Weights of a small GPT-style language model, trained from scratch on English Wikipedia: 15 layers, rotary positions.
Each number is 500 + 25 x the weight over its row's rms, rounded and kept within 0 to 999. Layers, rows and columns count from 0. Numbers have three digits each. The size before them is the row's rms in percent of the matrix's.

# layer 6 MLP gate, 384x192, rms 0.0822, rows 312-336, columns 0-191
095:506519507525494528506556497495484484539515520474488467524471562490543490503506494459478496470476502496495488548511500473515466519501477504525529496487518470517523498472495508508477421496495520447508509519529508538510497510469479504490496506539523510473500441528516517449506520527468520526469485559549486534515521532504556501491505525545528505522499486471512532505517550467512459520511537483510522522476504464517444494517482490517467492496461479530481482499485508502498468496482479549522509504494475543503506512476497534531536504504522464486492515495482448442510504513472506503
102:484508522525488510492494497516463476431521491514472505471505476497522502521477536518505495514487546535555469495511503487482530498528507484501479525505472501501504452483449443533498503485536517465531503505510497503495485513470522526514537505481517522494484506495492506533519505498467553501548487449490501505482489527534444479483480499532526497521483513513517465487509500524507506539500500502533469494508447464533467524440470538529449519450522491508549469502499502527488470510517508518530491478510480495520485474520515481525537537523506516544506511445507541464504494513504448547
097:491476552496465481542464497452532508489489496496507496453520492513500456526451478487539491511524504528523445480529464481472494518513504449516456530499484527464477485491485539465526488491527505529489543485492501546532526479511506474493509524501483514495510519478497493505478484518447497468507450477535444520513476495504478526489531486527481537519507516459513491534519474498501525490488517512540483500506464507504521525491487511471527532482484483469447503530462524469541512525521490512488477527496457497472488506491547480546508453504490463512497512438451526518480493491512521513
102:504509489498501490526489534484483505521479512528491510492494547534498493514509463528486491481478491458509510492553491500472505534509487535513512511494494496448523483486461494503501455513511504556476502518450539519501458494521515538494493530506497508505501524525490525476540482524479459531542522507475499508494516527552496512497483510457507500500535493481484522500511502553468476458514487508537456520507489471531472536473505508528506509456492482438512491473485517504522485551464498445494450520515490495509461524493448474532514529538474518539447513522509519437516510485545501536
100:483504478473545496489484488484506509493465520470501508516482528500537522497496515508512494510536500488529531471533457523491504508514493524500504435556516491501511506488469513524530561471476514499489447532511491523487497472520494499543475560482503543526480492483446478550496526532509536481514517509500497491550468490515486512500486564508508485476508536478543479542495512526477511467463511510446469509512494474498515486521529459521526498523505473509472495547516500465516550523509475462470499472549513522480476535504531515496518496505456500494485467521525509480483482472459545495
099:502515501488490517509507514510524515532507525489504517492463517494506547538479481531483491466495472516495522470478500516475472507508476454479521466499493462455500500490487551475476508490484522574524472451525527528541482498486491501481483479498548522486500496491512523487554481481474495493518504499532532519512504500532535541520525500544501465527489538514523474511504517494534482494479496523482503478444439504507520510496529516495524518480494508480491461500458446491464506529482511506540509470514521508570484505510527500482450533500489502501484509536544499569459563508491484517
098:554478515525492515480519464476463518475500490523456490530504472462498493554481515520515504559504517465454525556487531507521520506503547493545496564456491491527511509509486504541474474508509523552511508531513557516473547507550499506530525483512512555532492519531505547491501481496513459471498479504518501479512498514483464528495508493514455510485488493484502510498531548505516583531517513509495526428507473494492491506520503478522486530505517498533511508484473520505460507528514488513518499519503473471541483543495506500490515486513490494525504492476509494520520485498541492474
098:488490494484485543504519516517524472529510492487511480525488497513484460504465485483475488497511506481509536477507479504523472481481539501507457515475526518517528515488488518489511520440470514503548535490521516539498508502503513503467506559492509494524492507527484516490489504531506530482489469478508454483506502537493492492471491513500470538503500491496467457506510515537532515485458452482486478570517497512450485456537515495526579468511494499506507530519502469499445509498472448541502492444532508459531519506513519556495494500493550506547517436543515499472487485475499491511
102:413488527516489484519474517503505525498486522509498517541473490489501512510482485495523473559501522477495498511554505502502503479447513492465464533514487507500524547535475458525516519532532493478549558546487517489484511515457541523483532493472530461507472510522498459494463480558533534496520524527520498461512509490494509528480516547510547531491482523508502511446538485529519514536494495531482520491496469474488441500485510505524475477511495472498540536494514463498480499455503517510510501499505499507476505520487517495491496513490526514476501498495482504487564480527504467550
100:485487494502510493520534496485479491496528490488501452479510491504526508513518503503503471537516533473497526498507484516446497442500526532514516535430475522483507534476492518523488496513472485465502544497460476497489490423508495515514475445512549507509498463526506484467489524529492513483499517466453494492534468485503507463481505496509494521443481502465495498467535510512494535533483524449483505494505473490492531481486456514468492539532517533467476482462479514529466468504516500476475513483540511533487504485490514494453532482513484484516520488446530516459539562524513513536
102:528513533496498461484515535502486501534470523456513508512454524505507517520480526533501493506472483499493501486531506477516483509492516503503453467521505501475563554553465507513458475516538482513498516520482500490519489509448511535500535500512508536482497519461452494502500485496554558466501539512497497482505495481512449505462465524554531464516471483503490491529515493517510443523505499482484463498508482496477530497475511513507533511473525504514491497530483498494521520532538467509589478495487523504525479484451499530511500521537488500461502515503556478494505506446492478471
102:507549513468466460497510473507543478493534469510508510520469541487490485534471542523519514494506461509524495456499500505502486502523493509504535471474526514517515483483499482511507501533490482456504502528494504536516503501497540520522509557496524519524513520507480502463508522460518494464518470499463483496493480530508421526477483457507546508475525516482520482487514514518510515494488556507466538467461501499502506459500508507549497480503489520463487500487496447481462500463474504508528513477489504444497470441489504521532503472537537517537535503543502476441505501471485452469
100:548546478503502515510496513484493499484445473521528483493523465515543514455519479518500529537491483504477471486529473487536545493504522514499510515520488415521536471517518479499492451502508498511492484512474507540464502500496535561494520504490493513526491479484540482522495500510501512512478494498485501481556542532513462497458457508492495519539462467527511453555495508486528540530496554543528542493501476533495507492486500504465504507474486518538507522485521483484507492469501515486496468496514522500523562503488477536478511504491515506542491490485536470475450483476452516490
101:507482474501496493483503519526485476531468516459488546465510491520454492489472461526522502514499450480487511498561490537517509477519434498472478471506476524487536497457501536535484546512479512484576513528537479538485516466505531526500502504452496493516492507548508525491505527493515493510478516523513499495488547512472483521483499552487511509522519497527500472501507463517491457495517490476485509484503442531504468532472542501537469479507547473524470510483471524490533519516509516479504492515513499443485516496474569503526472505478494495515492507462529499465464474523519519514
099:493484505515444523483492513514479474475490456551512479526510523508509536491456484487475534462498485520572510520509454547494494478498451488540504483449485452523550540499498522477498508462484511497510485483537481484494469481488515525500474539514523483497471519470455502534471500497532508522532479535488505485517515511477500495553532475492497501503540514479524476478532455503503474520521499492528479453498454504474503493490502478542496467493513508501475471523528511540473466497477478510529507516519517518512527495512476564517522468470513514540505524484494481481470538459455523499
102:532471494485498461509500537494531526513481468513500511522505504496481499502487482532496477500530512534595484464503480550505489499492508519472511498518478513473502488470550545503559510552501523476537487504497510518466520509496522455460548476502497514495530534462536507503495481496491496504493490428507464493538507502510490573504526497480466536516483493480489509523485535533495543534508508472552519504483486505485502483514518499538516480482485522488501492506501480513455551472505517505555490513504531484525475494534500482519571477498464545510492498463472503515494504481507527496
102:463509494510519521509480476533504548546519494530546478528485448493485504454509491519508498465460483550489510473482503521528483531522501524490477506502476486525494526501463494460519567529536511470505491495530500536492484531543515500450542516473554505476516456494548506475498471507486533478523458530506509462533480510468509502543550483525501476481509518507533508459507495498542477509532485475499476471500493461506515523497513454493484510501456474499495523466493481503468498505469476477479481501502504494520493497525470484456441491472523462491493465498463531502530501457520506508
099:547537475480539523469529499512521513492495471500571454487487500522436493513526491509474529528449482527503518476524492460479490449490472508501537475492504496488514451469491480507488506495511540496478486490489549485482489516502514504465478447476494491499475520498479498515501487471514527500495501508531512537545485496447503479492457498474495481494503472451516498506529492515528487500477466512464482542463482452496510460506536514495510471495505488535542512470480501527459487509476512530527523499528530439570489517529472525513515491548465466518485520482502514500488511459485501496
097:477520478528513520492509511530495531536482553513544488501502509510490518503521515426457469482519504491514493472515502499528522458479499509530479462546520526541529515511495462490457488573530494510530503447510477506479520520511463556504508531530569483519515516511460500510530510479532455510490520492479486504479512495508520517451490516485520501520492509505534471528468484489483524529542506476534508467527520484498493483477495471489480504505511487537452532519495530492481514525487509513477503514526509500493488528512476531504551483530524493524563494510478538529460462518525480527
099:451476542465493484443488462490543536526458491508502489518479558502518479564499513529496465491504462523470480502501481498473486505496457504476520482492476520477505489550472534501504475470484504477483475462515458527522523525497492488531538581464506490509503542524504458474515483484488513477494504508518524548534507499523461504492491522513482450491505528525487515487512467501489471461525481491490499518525496484513462504450486469520563508481464509477521510543527471464481536502495499445469516504495471489514477519500498497461501496503494526492483489514540497527494535530523495513
094:464526469535485511500475525488498479501487517511560494470519460513526523480509524487487466447488514505490467467482509429488516486529486515504468454505483511465511500489526487502462547475522517455457491524495441498472526471487494495481577462498527491518471491512516460499496521494472480483503491492545489509508505504520536504493537506435499527488494464479497507510490497486529523497516490542521505484529486466449489517503492492545492475498504470534511451470482492553507519525530475519483486487514493530506523481507494511501504495466499524550523488507492464525484466454508434487
098:449456506486514492537487512465474541480478497498463468492469505475469520506540497497491502512460463511487483524477511527479517484528517523499496512494569460479526516488527520553541507489480470501510499477526522513476516450540518533490524478468549501478501494468488493513540501478496496552506498493527524459509497503528518500464500480461531507486506514512496473548525468531510510493502551489527501491534494539513522534493482481476487425494467511477471487492511484512463533472464431501522510466496533495471491465497513515526471533494468490472486540518502481528470508522508536494
099:501525513496525543494524486506498471514477495520543502475488490512552488470507490487483505506512513491473546489529487468479455481517503530521495497510449472507482451503486492517505514453530512517443482517492512491494476478462533519472508462484512523477494496556478485501468492540537514518492550495457515492491479516490531554519513548478440515485438476499517535495531475500494522461487506517496488514452505500531496502483472501545505531519494497481500572520479509522514495443510508477538472491535539508474514453527495552486458459499497516528520500501471483504501533490495520496
102:513534486500486478493496453471539522508529512447531471481460478520491458522478533503497482500491486490495502523510487487439501507504516517478453512512488528460542504498538467485486508469489504501471471544490537457505477496493495517506472471478516452541472456492479473470509516474510457489503527519459510537508506486563515514519537501494520515476492522525532492520528460516529487508521531486484468492521477412486523514515503484456451529526495483486517498500502513533484510502479529506479472506511474491504523476547548460499508549529467514505495494488459479510497497478508507548
100:463523522521544522486490500480491479505525508521462490510511474540511509464456507520497484492498480453508485492473500480504493495447516543500480495560511539463520461501546498496511525480537499519516561510539507536467479489467501520499482505493532541498484517507482497449479521459474513534468513539504492491513491577476536513462492504478475513492492500444500488540473544507491510474474528534474474515516547529470520507451517495491487505506508529487526441481496525466502501470495511508513519497507494507512486485489559494512517476477498467444473492475493501539512510457512473508
# layer 6 MLP up, 384x192, rms 0.0847, rows 312-335, columns 0-191
094:501480510526503561502483493533506474537500463467539494534483502505522492499465469494508510484503554470483445498490478489483478484481464468499505487511517488510506485499515521516485492530469504473528500451493502528510508468524543509477489499497518560514516490530522479510524505542532511460470457507480558501510483494499501551496514525482528508497498496487481519445442498490471550482515503506482504484499466529543486408545499508489516473512505475492455528528480512479506475553529474524536521462473485482539484499472495521502521517511508511508500518471544516485521462471480469501
102:511501492502538498526521474501466506513532501494470465487498477446443511448460474498564502482473512556507474504503483533523494528526512481508486522511508539457499511476552491505509490502526515509457510470536474489473498554488487506448511486511508463482464492509499529495469503508510495505529456512532533453495511504497499502500485579505477460480497502503483521522512496540450450506475518460497500545484467523503525515498497521443498516481516501484508472513480483511492487486513488492500484460492521539483483431483498488463487512532463484507541510464464491498500460510466514502
099:488497492483469504505497467499469503494509540513467461507520497469532475536487500534499460485543515475476472479454488480456506481531465494532500506549498572453490482468517537481547510500520522509516471455540485443498511512531491480539525475561518478504521482519470517481493505479491479509543482525522504508518479441501499485530541520492492535531499537485482474524546501535508545527494507548526482500502529486478535521504516479465496483542469517506495499539513488465478508487503512517492537486510506460486470501474506497458535526488492490528492539483490510509470492472467484480
106:444543520510502514472501454518461529501523490488461487491501525493461519505506541460457456526519550488488527479508514496496514486477469479509462494440504548516496480495542544469433491496525478452498469484523472549531498478476501527495497495506487479471501465462525497522499466518476530533500506512474522495520507497499477469452492481502516498535476522536505492514494515520530449519519481515531490516481511507491528510494502467533498486521502481483469517488516489542477475474511507480530554467537507480499527475526498540483470535502510483459498513519466566495506481519486533493
097:491469489442514508502484557492490502492506510472504485531502498533466469510476509506512455475531476470527551458445512521483486513484486494490472536475508488530523455511483503502506486530499504501514518497539476511487501492495529482514487499494514518543514475523481524526515508534505554501491499472526497505538437497495504524475501571481512505472502518484493512463505465471512491475454475511513497508514534475525523510525512539514530471488451547489541551486505488485504517544522524568488463509523477508469470473489475497513467461497489449536460548492497490509491526482538511474
095:466487498459483477456490491518500452559462498506484522480498515498448478552545503529543506512498475488497451509495482448465518519476490513491445498508498476543511481520497437527542523542494516472504559508510514494507516473468519479518515465477545505512502487442507521487498513524481512505492526490544519515524502524505494495513526502496520482504496483495471541540525484521508449489478506508493471528511527481473536487458504497493542486519504449478489517533501541470489442476515498510516486501461481516524519452504500524474525490455521498486480509516506538467504481502475468506
104:477480501484435555449484500498471520500486489493519541518506528504469459529470467533480478489483456464443471508505533475522493508504500465536477519524456483475515469522507499499484511472491528500509538527543505502499466467485535521496525494502485480510533480496531465479529521494512461476487473500498502480485467519533494528469540479504465551458520482503528487544500507512524527494484512500515463473501506465514497529504501496518507506538485500510539517491487527511457541526464482496476584486530500473545505501524542514492543505539491512508511516459532482511493488531482488525
100:479497519516510497482456522497498449519486491523498493489512480450502495497492502505492490486524507480460505511517483453514522483520455505497476497487513480499480476505486489488487495451520488506516507510506511455444508487487519517491439496510501468503478538451538526489472479485578511493502515490498484496528465481476497497455499502471544519474487495485488471527462459558461521475469485485502489494472552530490455492455498515474496534450531461492504543478445534522481491512539475515547491525540497502508537508534514544527535476490461504464477508510506487530517476464529497493
097:444521463472487483499496461516536505508545516490522493522512516487539471522483517510503574504506473515451505486462489508476519509486496471478527483496513528529534490540502509464540483514550521425512540487496506465445495468560492505477486532493476518496469531493484480483457489476499502495539475489529484507502504514501491505503511506500470451502486524500495539488505514531454487512501514489511493507480487525495508515517492486530557494497521543524444520521469565521477485496545526482516491473456490470526530479500512509526550450513477488510529476523518485512514507519501503472
096:511543491502545492527509476526535454482481479511490516495463483474546548481508491465487495483529537458537482511507484552505522504478456466487535497550540473532468474502509489489510501472474493546504520501503507505527509526532513510471530487454497491478476506521509520512512505549487517498465507521482529492463538504444505523506540512485567487517488512502500510497478506497535485500497506460487447519518519476525504483507505530456524523463519524494489467505501501499484538469487531533519453466466492460483498469521461511531493469512486481466511515557523507498478505501441517531
097:541498486509464538578509508472485467536490477511515522531492471473453513485531504470531539519509518502484468461483483465498532489525511521514552464502534497517475480521486465486530492532476485483522534473508485493506485513462502492487475474503518502530475478543452536518522459502493514446478501515485477554514513491460506532532485517523498479526480497500570538491502491494520512504485517511541523470508511508474525513488486478478485511534516482504492495515529523496499546459524495487449503455446504528482530480484525463513514473534534517502504477495517491455484480487469536492
099:511527478529471514527507487557516474528512482494480492508474512482483530493503486490471523509478546486488479496479510509513491491508465467512458552499494503494490485475493473519431460489519499486478460481483524516563526510555521536533510539492500506498494542451464500504504484481472541496515503514480504490515514506495501455531555516528479567471466479497461502487503479489524535487487504487421496548525520486497450500509519527492529516498498520474468555498513503478500486482497515519514533527506497505447528517498478470532467514481458450531488469496494510488498531508478516507
100:442509473511513453503427552463462495514527498497463508481506487526503517498544487457464450483523539521519511482536515474516518506491530468538530507504511529484495503490488523456481495471526464486520527506506496493480491479540518513516560514487489513487527504571513516505511480502470540491502504488497450498459505489526503473518522491476498491514524478529503535505470486495507461523516481503493491513525554491477477511499556514520525503523527508467505479501510473526484500520484501479494499538526451474451447518503465500521496522454506492469541439526490504484512478469507504525
095:494496456535542496525457521501470492489491514475505487489506521538495482508523529496516492478499530513519496489506466554487507522484488462503471512537542526527484449516525470486486525507478498475539490450567558502523447517515502477482513501496474459521521455482511468484522488481476518528501534510550473491520484450462531523460476503456553441483507496509520521484501499506534543506528487503508520482548473502484496475513506502458458559519503510460510525476527516473491504480514485532459528500517535487482490498511490495493502513515513504510508486505488499449515473537473523479
099:521520470539515476501504556517492486495560481495491500503527476507466505497480492492455501503456484493487466489502500459479513493506474503466479505464502514493543523509523501522489490503480477495518559491482521514524458460482505449490537467484498479541497560482465522508503480507498547495501471516490475485508502559517455484506481462538537490510499480571497492528503472520501479528490488509509497520507545538460479494522500498514461534472484522500490465494491514543474483479487532454493482525529459474492525492552523510500473512446524487537462509505490466511550504482517513460
106:514491494489463524467519528465506509530537487432541521429490488488533483491495519515504502494515471496491448475495493490449532438491480444521494498522549523508523515490484473518473512474536527516504551460502476488507482449501498499494483479483504534479510493471466543470534493503507516530508502499484532500474471530535482521509537498503540497476548503450501512435525482532464496494471504510536496490492469500497508509521461496487516485502530511471465542482466484509490503548533495479478486545523481510524438491501502500543498517512497510470484479494500516483538478507506494516
107:479491511483481473548470444478519440534522525499439527512498525496529499495473517521520482496491488532488459515524487506494481502518528532478458511463525519504481472495497502506453522478462500478487485520559491498502462466481483528501457565484470510501513493528504494478518524543486489489521436530490513478520479548474486478490534469480493477474490537502523495504495566516487503528534494473503543513472503483477484520502493525476497518506534494459529482500461490515515499493523503479539488496462535465496506457469491523515523502543469495507522488472465479518480491475510448534
107:512530503510521526524471450488513507516474487507523500501475478506498513468533437557492468480537548478499498493469487474504481530504440490487500478480495485467484496486539485491493476457472501506529523509473529549523511478493502486481509480543536510520458493522495513505490515527521547527481529525473493508475515508508455524505484536509502513537478510491496486506473478545506496501510499504428502517511539527466473513522453495515523507491470523507496510480453484544441488472466506442492496482515530491549485507511559503489477472462537505544521535502509539493480501520502513463
102:525501521544496505490484519485450497469534483490525500507505465517512500528504479508536503480495474513492536507504507524510528555520565522513501487491482525445576504487441500493547490513476488521487513530506460490493451510485515490509489547483490454543490493527458526470539523498520505477512526502491479485473508511474469434493477507465459503496512530534535496504503497466536502498500479462443501511507503525485519494490459506489501500454538497512508490523478480505435497466541471457528481511519490506486491514454476539514487481480506484498477503519510477489453516512477501545
095:528485474523546526495506554463516499505515511520467492471570494478499499539519512485493559505507515479496504499488514496481500423486501518498509556469456485511516491518488497511522497507483569507522518514455489473495498509499483517488529499516528465485467461511490480531494461515517487475519546465443503524487463513484499522473510474483511501496482472460492506490503532496521523527537523524518453543502483500515524470510523511470527512518547470474526479510504545507478503499489530487492522524483503512495474521509495482504473450456450508480502489470480478536463519474547460542
095:506494505518461470509467528485531498474511518447458539522503548573537517512505514529482483476483512531496533459487444486474488469505485454479511542464560541509532483540522485478511499533503533512502521502490491493538455526494456483519531482533536522551529519461454524483539508502539528493473542515515527440475508483500483515504488534500497504503531482508506528513489517478527525493516509488516458528514490515485532512483485517512486522513492515519493510511508504461503480508539504475532496485488509495510482505510447517487503481466493466473500487488519512488450515458493493454
109:474515516523515502475477521455488483509507488509508491461486484505490493528505500515531489494493483480478497509451498487484549530538503492494505521508524484499548481512491519534528496483506459476493523493472511453491444487472525468488495479501542482410503517474467484499529540459472516478505517476485540473527487521543485500474518456497512504492477510501462505509535484503496523553478513492442531530478477481487497500438476508499540500523445523496499494467515559548482527483471481475528516537471513496509498526539530521530448514496484503502504530507520461516479475516536520518
100:516502473477515479523528549508470514526485506471516500534471486536457535499506516517489506487539528479486489475489489491462518502563474484505509507481480493437545530491525586534507524475451516488525472506510480519476526503513539510529478495529481521514508508475507499525528492483538515550538501537494504485480549534498480520562518492503498526467497448540515491520522492472474490488530459473489452483468505461500544490516501493477464519512487492502488477496485537515494511502460503460526476501496541504488486532516501473513517511506490470556493497502491502455484544514520488486
101:491470497431501455476453482484479550522476501524508519536496529469471461501543531509505476469478524514525542485505510485561466499446480537499497492496472478470501489489513517506510483490496526508476526516481499502483489486498517496519496453506512499491490474504529508537495487498469511484500506466492447527464521516509548460513484486457554496473530502533497480488510533502535518500489493529499454519517522510497535450498537501500519505473522436454505547509523510535516529544532505511511525513510478488481505506506487497520503501541514477523507472481509507500470529414480493464
# layer 6 MLP down (transposed), 384x192, rms 0.0784, rows 312-335, columns 0-191
096:537513494490483467500523486490514506499533524469479512452527505498507499488507511533468499453478466496500554478554466498485512542474483469473497458502496506517513520519521464454514464483531498501530481533531484492542464539492486477501514493499486463470460519482472516509503485502477515485517483494493463486481474485540516507470516528522461517481519510541548526477532554499482523522465506475501490520481525506491488470494473481467494527520484502482524478485458473488483526487498493489512513499572541534525487483472471514490559469499490519499534487497463473459486497483584539508
102:505462484537524503501464508519486515512475537500499489524431512467485506490492513500451508483540490506480508519542507511486501519493518478483514528487495477445475485516504524472511527469466492526505484512501513496460506499489492484478439534478504485539541524514496521429434506521531475502502484511579530470494516519521540529510504512499491491462474509517498522479500513522474502461492531481462518523492519528488529479523484483494526470486507533462475531524453509464484480491460440493483531513507525509493469480470451483504469501478482437468474481491507500500521524455495501496
100:520478458481516516513481496474508511507468465472461498481515516473503475548495515494483512455445464518510487462503447510542519515502467515532496475490460509504526499539508460506523434545478469480489458519513476495471517483484471511468526552502490492487466499502458493482485507538483466481520479466489498471536512500490439511454508556475513509498512518506502496495492492498526428526499504540490486506497473478545539480503503521557521519505497462481495487532467506458502473511516483462484449498512459515502500491479514527500521484506538519526524511499512522474448486505483499501
105:487517488492521549477523481507491521526470464514513485478524448487522535512526443474509516471528481479542488471494492507482476536495509553470506518500484492510475527470527533492510509485581465527459509516502491429498502465475516510471499493491520477511515512493487502497465519482479493530478544505519534492548510477491486530497496504545519484451553487502540478559490490498518516491492457527468516513529549469481514510499515489466480476493539530494488510533491564464518470506498480491537495481474512503462498497518512522494531491490466440517512510521504484505457493496526507500
100:465475511543515488536537486502502479541462557511533478488498510492463513505504508472476518513475526482508527515479479486484554532483492550542513518501502526543483530489517472483530495481463491475449503498493465473473503477462487516498503505505480487517503480566518507511495469562506484498523451522458475472516528504487482532495483508502509461513488505548479541491482545506499566551524528518485484507506544471497509497532539540494501504515498538515471508496484491535521479454500496506528541484508482498503489473465463503465524552471539521494535517494494493493538508498521499478
102:507485571507508496519505523531477497509490485548504540497480505501487506507459510477540532481495488463507487443492513446487502462524506498503496511496464464481471461491528467511472518531453500535549502471532521483488472468537472478492503562499469474477484545494512494476519502509533511477454465483518493499479501466462480512493503502441509537506484495469491524526423505525474509554518498505481520503485473510505517535480528484497469498480518498484531502479483500513471496517506512528491512452497544492512547500506510514519470495544485476492517475470488523483474465498547456470
098:469527521489469520506462557483493484472513515476511519518538537516523479480523440535523458483496470519458497531524490529523472494489527517488523474532466528488490477507534473497490503533520475543518512492503487499505490517502484477508497493528511506481552487498498483464517550513491511521516467478442524525440482491498491493468502540501484529487493570491560531476490511524510492518458461501525474440513518498489457507454487527533505495517537451502496457460505542515514541497527487520504504502497502479504513501550514515512530537506495444496489529482502516493495486508468496508
102:457525504414470478504501503476491471497491506496525528537473512481511427519503482497473500499538468519483486499542488488491468493510478521480475512520490489488491486514518483509503539512500520555514505474501466501486526517521509553504451504504522494467499490530491450510498500502527490505484521473504509472529512543473484529486458503488496490508501466514493488539491496471533515502468506530490484507541547525463430488493480498499505504497499508518542545541531507532525500524512508507487517477537488487468559510537513471503536514461518518475509494479563454510531477504539522557
100:472483452491493495516496501513482524528516508507490508501510499561513514456516499515509503514493498521513476495570470468470459489523503493461523516447522535506508491500512525498521487519500489491493463549492453500470505482509474531493452470472449488523497471487519486534560476502514506507486533518507530521486516498490464518527477493475481511486471498529505528480494426485464481525507510546474471524524475509518483485478470506516466463500495488547497462517495520488545472488480537536450496475551498497465486521462541493499499556479540508521465476495491510515441497495499495477
098:509526532545497454455503510510506517513526503445504519538487515462484500540481511539502501515491510539528544537477506513545490500459523512478496509457507546473511512488470500473493490506480555498489518500508538495505492501506503505491493474507510483496524500516526490470556470484497482470489473523517526501511499487484503498492471532478539511483449495511497510522436513513495502537475490537484437523492437528453485503497471477498502520512478534495510540534521473497464479486511557465499484505460517521470505489492523521442493499524517471442433526510502511476488486463523508512
098:502550506480508482497481457528532562481518512511511466501515540518483487476517473494519511524490511519472499484483474496530454499491491505495491487491496513459492539521526474499521465486539501499491500545516527547517512501513485519495506522494512529516483505476495519535518503507518514494493512481511455435491506502466516447494510545490479536502490512461559460477534503522504519508527484511483525505561503493503454467515476465461563461515492498445535517503504451459510494502451513491482475487517492540513492527500488505513565494510498512503461471479449500488483554462519507525
097:480521512506508497491482503501471545505515520502501476536527495506531472475469480490514467491468523515483498535541514460515506492508516470516487512481471459534464515510478489512503536493473503502489444514415528487451474542551471491522509541481510534501481551485520494475485489478532477515511524519582480469496489520468516513533478495457511474518510517519518518485460466497526509517481479494490516495484504475503505534445508530462509509481511463552464490523513465475481481514478496536485497516493499554525538507494516500479520490499473511492491554521462495528509492525442505491
101:481523493516492493475533437521531460493494510497526510472489498487515482480510471462471565496509465523489493476494513497533505447475476467485516509520503425542503494528467490546506484513481494451527479514550502508500480464543507492540462489476516453462534486509487529542508468507489496515477479493485501450505449500494486479511484455512475526499484483501455521509491468507477486484456482471518522511498486483527477480522465543536471498528507535501466455495469497491493542497488521524495477515475545523459535482453504497527458500478480466491520518504517491497489521473508503497
095:522459515472504512528513484490505508488487512502515535511545523498560517494512525475512470498534481480514462491477506519501489503472437477480447504499503491467488495522500499536479506511506491540485493449474504505455524522508551517490471494535504449528498532477474491523536484501528485463494537507487508493521507423467501500486489492503508478499503497493524521498564505528492500520511536503468489483453465463478548508535490497490514477445490507508469464521509508517445508486455501495541505514480438521465538481507468500490486496477514515487529481475521523461516503536486435508
103:467510482502529492523508478541471530483494552505522486518509529496474540485462462486516573553494494554534462513466522529500480478514463490540542489509473517494502527514496516474479487494504499519501474447490519502537507436489473500486520526495520469516446501489502500508507483505529504516489483491523468495494464507444538545537504482501527504517480469541499497506528509510487455528475492516541490511461504566501510471506511524508468493510455518425528489508510481499512511490496532500475524517468477488497527470539484525504500492487548503501479502518437512495488493508483489500
102:484511488558483496460494519478462558539518471486491522518507514496460523463506485468502509548525503459466463505470520447463546515537536504489463548468520530474501439503532503479521460491475457488530505544465485500491525503517520472500485493505509466480500519527532471492488500481488462504516515479480532484527470465485472488541493498474519516483547489509526535512519481534538512508502498511497539511506514507528497518515507523500457515528466492502456502516460481440479534480525517497506468524517522509506464511506498500484482485500451524495510490524487507519452510488524503450
105:501513483466448519513452469544487498510507484495509486517485505522506532468467483477474491478468543461493481513526506510530536531526529529490508516501532542530465492501530514545490470508486480479497486514500546492513489480471473523476491482512502519497529485477485488464489508549546507522469522505473531513450536522529511497495471489500481523488486517530500480508483516448518533506522482540511448534499513512486504552502464501502492485493504463529545483506462476500499550461492458514505500514479551531437507502471508477504492560537493567512517513540488492480504495490490531465
103:495551500515530538554475502513492496502496505488477511504478525478473516482488490518549494501489472473521503502498488511549503508509496484506470521519505473476484460485520511461472521473530520514525492462530484515515490448531484466419519484501465517480485479511571528492541481512454488519514478483516492498453468533517502495470540513500499499510468508491505479502497526487485485476518485484483498469459516493493518508504466468540470519511452497479520482489488576499465475522520473475533548499534502502500489514547517464497491495479456501531505527509489442551522488520543529527
100:531463554482452506516491471499484532479470519489520522506483515495540490504495528470485490496505522523493524511518531490510496504504522535483486538487506487495513532541481494517504495497492494530530514462513508496457493506479485502477569510515480464500492464532497472509465494503463496498497518525498510515493562498527507496471503518505474497488509520478506504529500540462474480546542492541527498494477478481519510486473487469544528528486505527470478481530451512492530536496480495474522511493478557508477563532498566503507522498472509521476477527520541514417558541503550514492
094:487490507544493501517497521560435526511502489512507463466462514523504502479487490479501532485465475478509460555510485515482467533471535528533536483505537466523496502494528477515499555485480457501538526509513476505488459535519515463493509563481500468492525481501500521451519484510499485484465483501520520466519510472528498531507501564520529518502509491519463513519517517466455506497525454487471489480463500492507523499499507504522497512508488474524521467493539521550496502505517507541530465491517465473501469515513493499499489514531499467523489565483488531507536468452513544491
096:483504516499534511482499472453473511509469521512458515442497494444483498477501508459469481501511453490507467490499507493494518501502519480443430517492450472506479562477465526495515483516486507497488516535510526499505529491531506485482509466487502451543526480510524524457509495514476484502506486492466467531550482485483503522491490469528506434499498465476559483485529480506486509513487493519482481489500558516485493457540486522531475483478535493482513489472496476521518502478472538505466516484474543447496480529486509467516502479471503527523565480489477505476525490524481500501
101:546483487537531450457517479488500533492512484476518456471455494512530508493480494462540555502494508531495460484456524474447487505525512526494498519517474506494529532501547507526510463519472473512504488510509539514508479513502479502467501502470573495433492478472509477526514504484495510533470467469537527486463541518506536499462505474481512457521490529477489496499527500511498524477449518526493538444483522521506482488481498496498476474520515501501526533506479519493490526477536505450483486505443489496450483501504505515501447487491489484477530480523501469490460477514518495496
098:518515531479483527478512469527490527483508478464530475477465506513490576508519489534589465498524506530491437509542500537510468518475490563518487497496461485499479520495511545517525487470521514464481550513499508497485490454513508484511486461483491505477521487479525469480518535508489522506504531482476503477499508514495483525511514521474514496464517534476515497498532525477442479551484499501489532492514525497515474484494494504550458495491510478483515473502449531508538508473445545512520513471486448483470497527495540538505479529493498534515481517490483486508495499491500529475
101:511482517554474474501514494496476571485543489510494521453510525487504501525534504494497503513491484520552487497452531467513496483523532529510508468520464488524481479519534531539516489507493510516503490507500502515510459511453505510525494471518488492513501492517486486480474509491499478534531464498566510554547509500522500512464511452486533500498521509518535544471519502510515503516545476505457491449496466524462518531504507482474495466477529484522530482490483521500519467459537485500511515484492534489498478504550474437530506481476452451503530446514479493481463539505515498520